config = dict(
    d_model=64,
    n_kv_head=2,
    d_mlp=192,
    activation='geglu',
    norm_place='peri',
    rope_base=10000.0,
    qk_norm=False,
    tie_embeddings=True,
    parallel_block=False,
    init='normal',
    init_std_qkv=0.0625,
    init_std_down=0.00708,
    beta1=0.9,
    doc_mask=False,
    train_tokens=156800000,
)
Each number is 500 + 25 x the weight over its row's rms, rounded and kept within 0 to 999. Layers, rows and columns count from 0. Numbers have three digits each. The size before them is the row's rms in percent of the matrix's.

# layer 5 MLP up, 192x64, rms 0.11, rows 109-191, columns 0-63
103:499460488480487498498493490516513515498503468524522527462562506542490476486495531546475518493508466508486502474476500464514515553503543457504516484503455452561496513513477498524506472511503506
090:464524523495512445531493481527503484496515529521540520508487542522463416506505517500506514502480522536516484471513483493470477525501493495550470503499516449522481502476491513488546520507511492
098:525496469531498482505504506484512574491525513501488480498483513471565513511532476458505510471509508503488496493519431461462472495473487482504543470470509493498509489536515484489474502541468494
118:453501491530499498458499482476575525491477492519490478501488514541512534529509492513443504482454525486494526501542521497468515475506501522538496525474516490487494498541462502475503493506447501
103:480485519468518502468438454486475501469500526536508439470506479466516538491509538484479534506516510512461504486537506466491516506545504497517481517487519495474469510518506509539510511474537475
099:489484538517486519507535401532507497505509512532489506515503532502467518492485479449528502548487441520518512461486505483498506530496501554497496534494509507487476493529512506495517507490476496
114:467488517517498522569486502503505542489487472532468526507517486443552482502489489463521508530481502510486483503505514510482528527485511528469494522542480504475538496527481506552525457492471507
106:499514482521486511475516506440483509494519504467550463477542528505510518482474519481543503496537512503502459538521474491508508452469498487499490525537534482491504492475457531532470538490532510
104:489522481542520499511496500480550487507461484483499467460481498513483524508490504485477523509517553507479504484484513487502536561487552495471478476424503484486513509514516536477510536487518533
102:496513522482525510501504555490515497469525507529530504489460477512521491514505507480493480503523571477527501464484490521515520525454475496510468531446459471494524495537502488459529490463514528
103:486512529519546476534535467489519533537534477503472476496509450511493525484454493481529486567525486514478536495491523522496501509533501534454478491513495504491496530459475516506496465503506521
107:511481505472510517516470530455499482474478474516528520518498490512487519503490530457548469499495534518489491519531483488547497539528503431491506502439516489521505502497479525534537515506542516
105:506500462486504472509489525533481518495512543536518487481521477513486475474452474464509517515462469538489525505506487479460498524546508498529503521453487509551532490479479493500542462459511494
119:502455499507509519542529499521464470532489526516500537537492507504500518503498511501500489520452468511480482464492498510527515502515545442491526522495506561483474487503515481506533502535441539
093:467477503516467520485494530511511479521473500510477523526531509498485458480511535499524512492484510517536491464547488547500477492515515447491514502507488485528472452452490525461459458503542489
112:460448497464519520477484479505521530534498531498520488499469503519551507475473516516463512489505486474533494521504467503511464505482486503516522490537552519533486538438490517541478501489524486
106:508490555534529487514500482523459429475498512480503510456472484509443512464518460475473502508541481482484468473529481514533496496505516494465490510487526482514491506506469522495520530498524533
108:471489546492481520517518498495531461498520471502567509478540496505486550500479468537507497493484497499486447543505491510460470550489486529521493558497493538514496489492477480489481516494483506
090:515523487477520485502480490512477512506540510462470464513460518464523518479521502448496464485487468524535513466520508479523459490455496512484501463501480477555496542465470514486528516494513466
114:452525485506489460503512492488493489506479449503486485536502507519468499540518497521467506524503486467483498500485552507497530504530464506493463520499573525510439506519482508457473520511525487
084:494516486445447527519516548497539477501514500492524491513489524501491479514515546474507511494486455519524472491500440459450530458476512467499506467515466510486483468487478508511509503523514507
089:548483501512532511542531481503499496462482476510490509448508496459484483448507480515521492522534530501497544485508486481448485497530504531527541510555475541530501504501501540518484516504482501
107:478475484500524555544487514474525450479471516518508471498551491501508549509518484534451488465501508491483522532469458494477482460524469517509475545499523485499512496484499467478511491479512513
086:493498525507477493502457520509487464467481462525508474484486496501441463490483503523519501494538516506506526519478547523523501510477504514489490463525517485504507483493430545522497481457545458
102:446484491565485463454498490479502502481481491491501531510501527512471506498502574507514507477561471529466522539508457529460517485464503508504508516488512497488502517501489518478481504526507520
092:505507511486515512486523498542502544472495459536474518496458530460481513466488481500476477484470475499496512505481505498513496530500515514485535503437467524463551490490491501518562539480471515
093:520517489532444474469477495476510522473482521504516482491487516511454519494526490523484476505500554486467503543531469452529507492492527484473451480504495508525545542502471492487479517483540519
094:516521468498532471491500499494461497507497551501492473527532490485480532553527508478500531552496527451487461473514505520491553508487521492468466489525487474524475489502510516506486510521524560
128:485495511500504513494521496507496434523485549499479562471508527530466527463498443481484532509469504517507457515499518538497494504496508501476463482489482504502495453535488498511478501439492483
083:520489505462505541529501509511502471507465491479533523496474513522520503518512504512500503483487490518473544482531455508483441453513472482473490492553467495468478452510506530517542485542477515
108:550517491481503490477491487497493562486512477486544489510492509515494536524551488443536524542482470504518534494485537492477517483497488522514502485498507467492530529514448511561509488497503510
094:500491470484502463524465497473461518484481551508523491513564474483514491516483472513499523561489493465519482463491464499494501492483544488515517490505522487491519515497573499523497490538494463
095:494538480479491494470525488492526539477513539491528521493473486505452529519523512530460480458492526504443479486474505491523501478511491494491522461476535481489480457474507518503556485470523533
098:475500454500498475523521536482491538512519520510492496477509503522529507522470509504530470445520498472487514537526526518528543510487498511499482488566491458524518480484440503478459495463493498
112:491509502499528532468507494529489479485498495444493529448494472522522527507507516496495488490495488472537482510541526524459533505472508489430528513491523468474460527556512507508532493480494522
091:489535522554515544471528517513521494476484490530493471537464511494530528502512491536485503535480499499484538472538509508464487470531501446477510475531493508487524528483477525473469512537526520
103:481475494478466488482486527529509518495454483534504461529536503511553537510493508545546506514510479507526485554506502468502539506505526495542510514524473495515485483519496504563451500503498499
111:485456501477461457478493510486528512430492522532513471491475509498497457499508536534563499501538484477479514465509533470538496519514512484503502518503478533508487483510479504497479479469455504
091:507463498515495501503484480491488499543530506493522549430493522531509508441532481474519509491535457498528502487514486478487541487558493551497516510538472468501507499496500499521478495483488531
109:482458463513451474501497481500468592505456459484519496526533485518523524504512524479503509492511508480559499538499520500536511521507506511483499488543511455497491502485485518479490494480505504
098:520502494511498489538514491502492483474493505516518520534518483513460498474483541486530495484482505519505465545470508462463574491496515536484478485490516552463493488480454549500521494476483534
098:481502490472509495490508492531482517514490516487519471522487481521490476519515525475509508495506490489471550506448532507479506522506500483501494534475474484497517510511472483534553485575432558
106:548446470507510480496469493544480513491454511548476496495506475476487528510459545491504528483517482516515527505520468476498486471461480478522488515496495481543544540514502509472496501532516533
101:503474535491495443489506512509441473459481457488490508509486502490478526524488474537468468491494514507516470513506494520491521535519515584538515484478521511491503494493501506511457475533471516
102:509451488484484468477449513496520478496496472473491508468492489522474507501523534487565485433494469487550510491492518454468546534486491469500507482496527501489483524489492498504498511511525543
087:517530536497537478500479494528524455491498493520563462487496507509505476470507475492449523482500522477455468490476540466481508472519494488478520512505471541530479486510478494482484486543521542
090:496479524475509514570490523478491497516522518486478479501472492470462482523499526533523500496487512474478503497488509528531509499501486488481468506473511462513468500464572500493514540552466449
106:525494521534508467492518495532502496455482519493508470505429473452486481500508507471496559490499512520477552485524535516506523516462497437496523499525491500512496510502517539509504516461473501
099:511508540477517555493490497465538458469505480509496463469453460551552522482464470492488530519506494522489510526495529532493497471489485524523498530479490486501498499519497470467498504462515529
100:479509508551502497509512432524511473493485532500515510477456523521504485536497536523527456490489449503498516513519508510517511524477463489495480510481494512428492503466485529519473458525502522
101:467513485529509480460487494530472457479534479450471475461516516506491465477516483504533490492509473469507497516476498468562450491474447490511492515476500514501529475456506509482495516498476523
093:489498514537502515483483505474523523481544473511474505535553508507504514548483483537544493460487530483484497538513548477522470472483507537515502501494509516505497484522518542536542455510471490
093:483478476493488520513538499473526516524525524464492472489537492538523506514492495500507419493510474517499494571516505447504480473512497486470472523522466520508498477526521512478496505498483551
095:488465514522513456493511504501533508514494538502502482481522491490480513490494501473485535497477473456507443460521509501508529482511503541537551510524467490501496499540507452472521501499507423
107:529495481503514485515532488474438530484503503500506487480504479472497524535486506429493508485497491506461494500523508466516507494506546516524469442487529470435463465511501523529476493492503498
089:514515493461488548498536496472483497514499541510466510429472480499494445498467507478495518543482508497475434511476495520529508518510485513501529491533529510519518535501505507537489516502542509
105:492473477506523451499534489499469518448471530528490473512498505523508480527490520490501517502536489484478533493518491529504457468505471519474525465518515497458535525515450527512491497515520433
105:509494509503492471503545537520471514554561485539488470508500478516504495489502473495504526498520548495505489523534497481463468519542546504501469537534503496505533458480458529499500488490528492
114:462485513480463506506481539536530456482449471515459487484486561509475478472470496503489518523506507511475483494459486496483471517535509501450512498507485465490515437513479498495492494528508475
098:503520508474508516513524472468491505569489531511502495489473492513468469498483480529488498527537480521528502542494496512540466496536545476489538512529499457512459498484462524530473468477503469
088:501492468461529513481459524522505457486482539512533522470504468457513479476479519504475506465498497500517448486505501516556490499486500517456561511455526490525457502516485478508499485482511489
103:523533549514496499503518467462479483494460478482482507532495511558521520504500536523481496482523529512530487541525490527512482487487507493489486496548538498527509498523474532503452510439465519
092:494505502522542513455490533556518492489497507443523503506459521522513508510505474494497546488521477528447482516493517456506475537486504503466503503515509479451487499493552514466502461504520523
099:478541537554541506472533472514540503488521460504496455506446537478510506489523540496514512471464495479475533481506470502496513504480480525480537467489516500529500487494521493452494474501496525
086:497548502580492510488517545500476514488497489489460523509502513519474471518500568542514520515511472485536512497502528509482520452524465496469493525524521516499532491497529537486475482507505488
099:528512500465477500479491482518540494520515475520515514462469489519498487512517465528540507474521513460496519527471536540484516490518493562484461508529471530492547511518497439486502533499524492
091:485453475479508506527499493526518542468478482514490513468494505514461512489505496498512485464470472493513513489557465511526524521480500496527496465502482473498532527521432508459528487530479444
100:483523503511523509474533495495521546490472532423489514482508530513503488496495473531512459500549507472513534498523466495511510521491502487528534534512508453507492538485517441461481502482501522
091:533546524505489478469515490513496519494468452483497507531512505525502514470505523458539569474501495483543486499465484496507496486492551483536535490505542497503465501512503525490548492536523509
095:492479515464472541520468477479499476507485498460514519472550494520545500515449491494512490485522485519492514550506500481488493545497499494511496493523516549557531513535488482496511544550496478
092:522471445509537515512503516478505504521533517454487502571441463516498513486496510530468520526519485531502482509482467512508525483482516493526540517464490489459509519533484529493506525484528504
100:485517505489474530499490558489489503507508504542531487507496510482528502470511468487522519493435510511500495538482508498456465522507534469472501511490471467479461536513546431504498486487488472
091:484522506469468449504471486542476517492549465510531528542469494493492495520525496523498510538491537489482518451455501517520524488515504473497474507500479530507473507488464480459477521551481494
126:512502470510495529506569475479494534511463453527480492526480502499529490508468464472454450482488494468548521511499498511493460482506479543453510525500523526476481514490492507509471497477521500
097:510524520459511420454547512505475503514503472493514521466520501515472474494471526507486466499510534539482512495545489458488534480504548491508496483488486503478463544495525512491501520475489495
105:489542541457505496520515481481519528524535532537457521483515472477470498508459451534483462550502515495472503480488508472501495484531522521498493464514477531512478494460488466496494479511523466
094:491533485518494503532515503470496512478476460529479446532481504526514491516466485483506484516492481464428499462490470470508527469482519510533484523549467498490487480478508513533547479510475493
096:475501500499518488467498495521543474492474499477480501507517466457508493510510513519516496547509500486540506491490494526453507557427480503475523526491550536498470526546475477508515512525522477
102:501484544533506517526570475510496508500491437497508531488446510493504497533505481527475546469478477482504476488506540531545477519497498506497482489477492489561496523484478503499516485480474519
101:519508481505549517513508534476434540424499504477516513493486477543512499519495499457511466525537490517472515504530536484480500479467487523496482510458535520511495524499509474519497475476490503
114:494481486488502506475524483479506533503504540458490473482483535534489471547497496467453532540510474519553463473469544478475504519516497510497514489456523471498475503503509454499493485508544486
102:512530502494490503508495516490494472499527474496479491540504521499495539525485494502455454521495483524488533528525519472456489549482502511520463451449541476528478477530491517527443499490481520
098:498486497489537528505500519517496483483511430477493481518531511489509474524502489486536413530488498457530534475470505477507509526511514496479499498485471505489542514551526506451526500501513494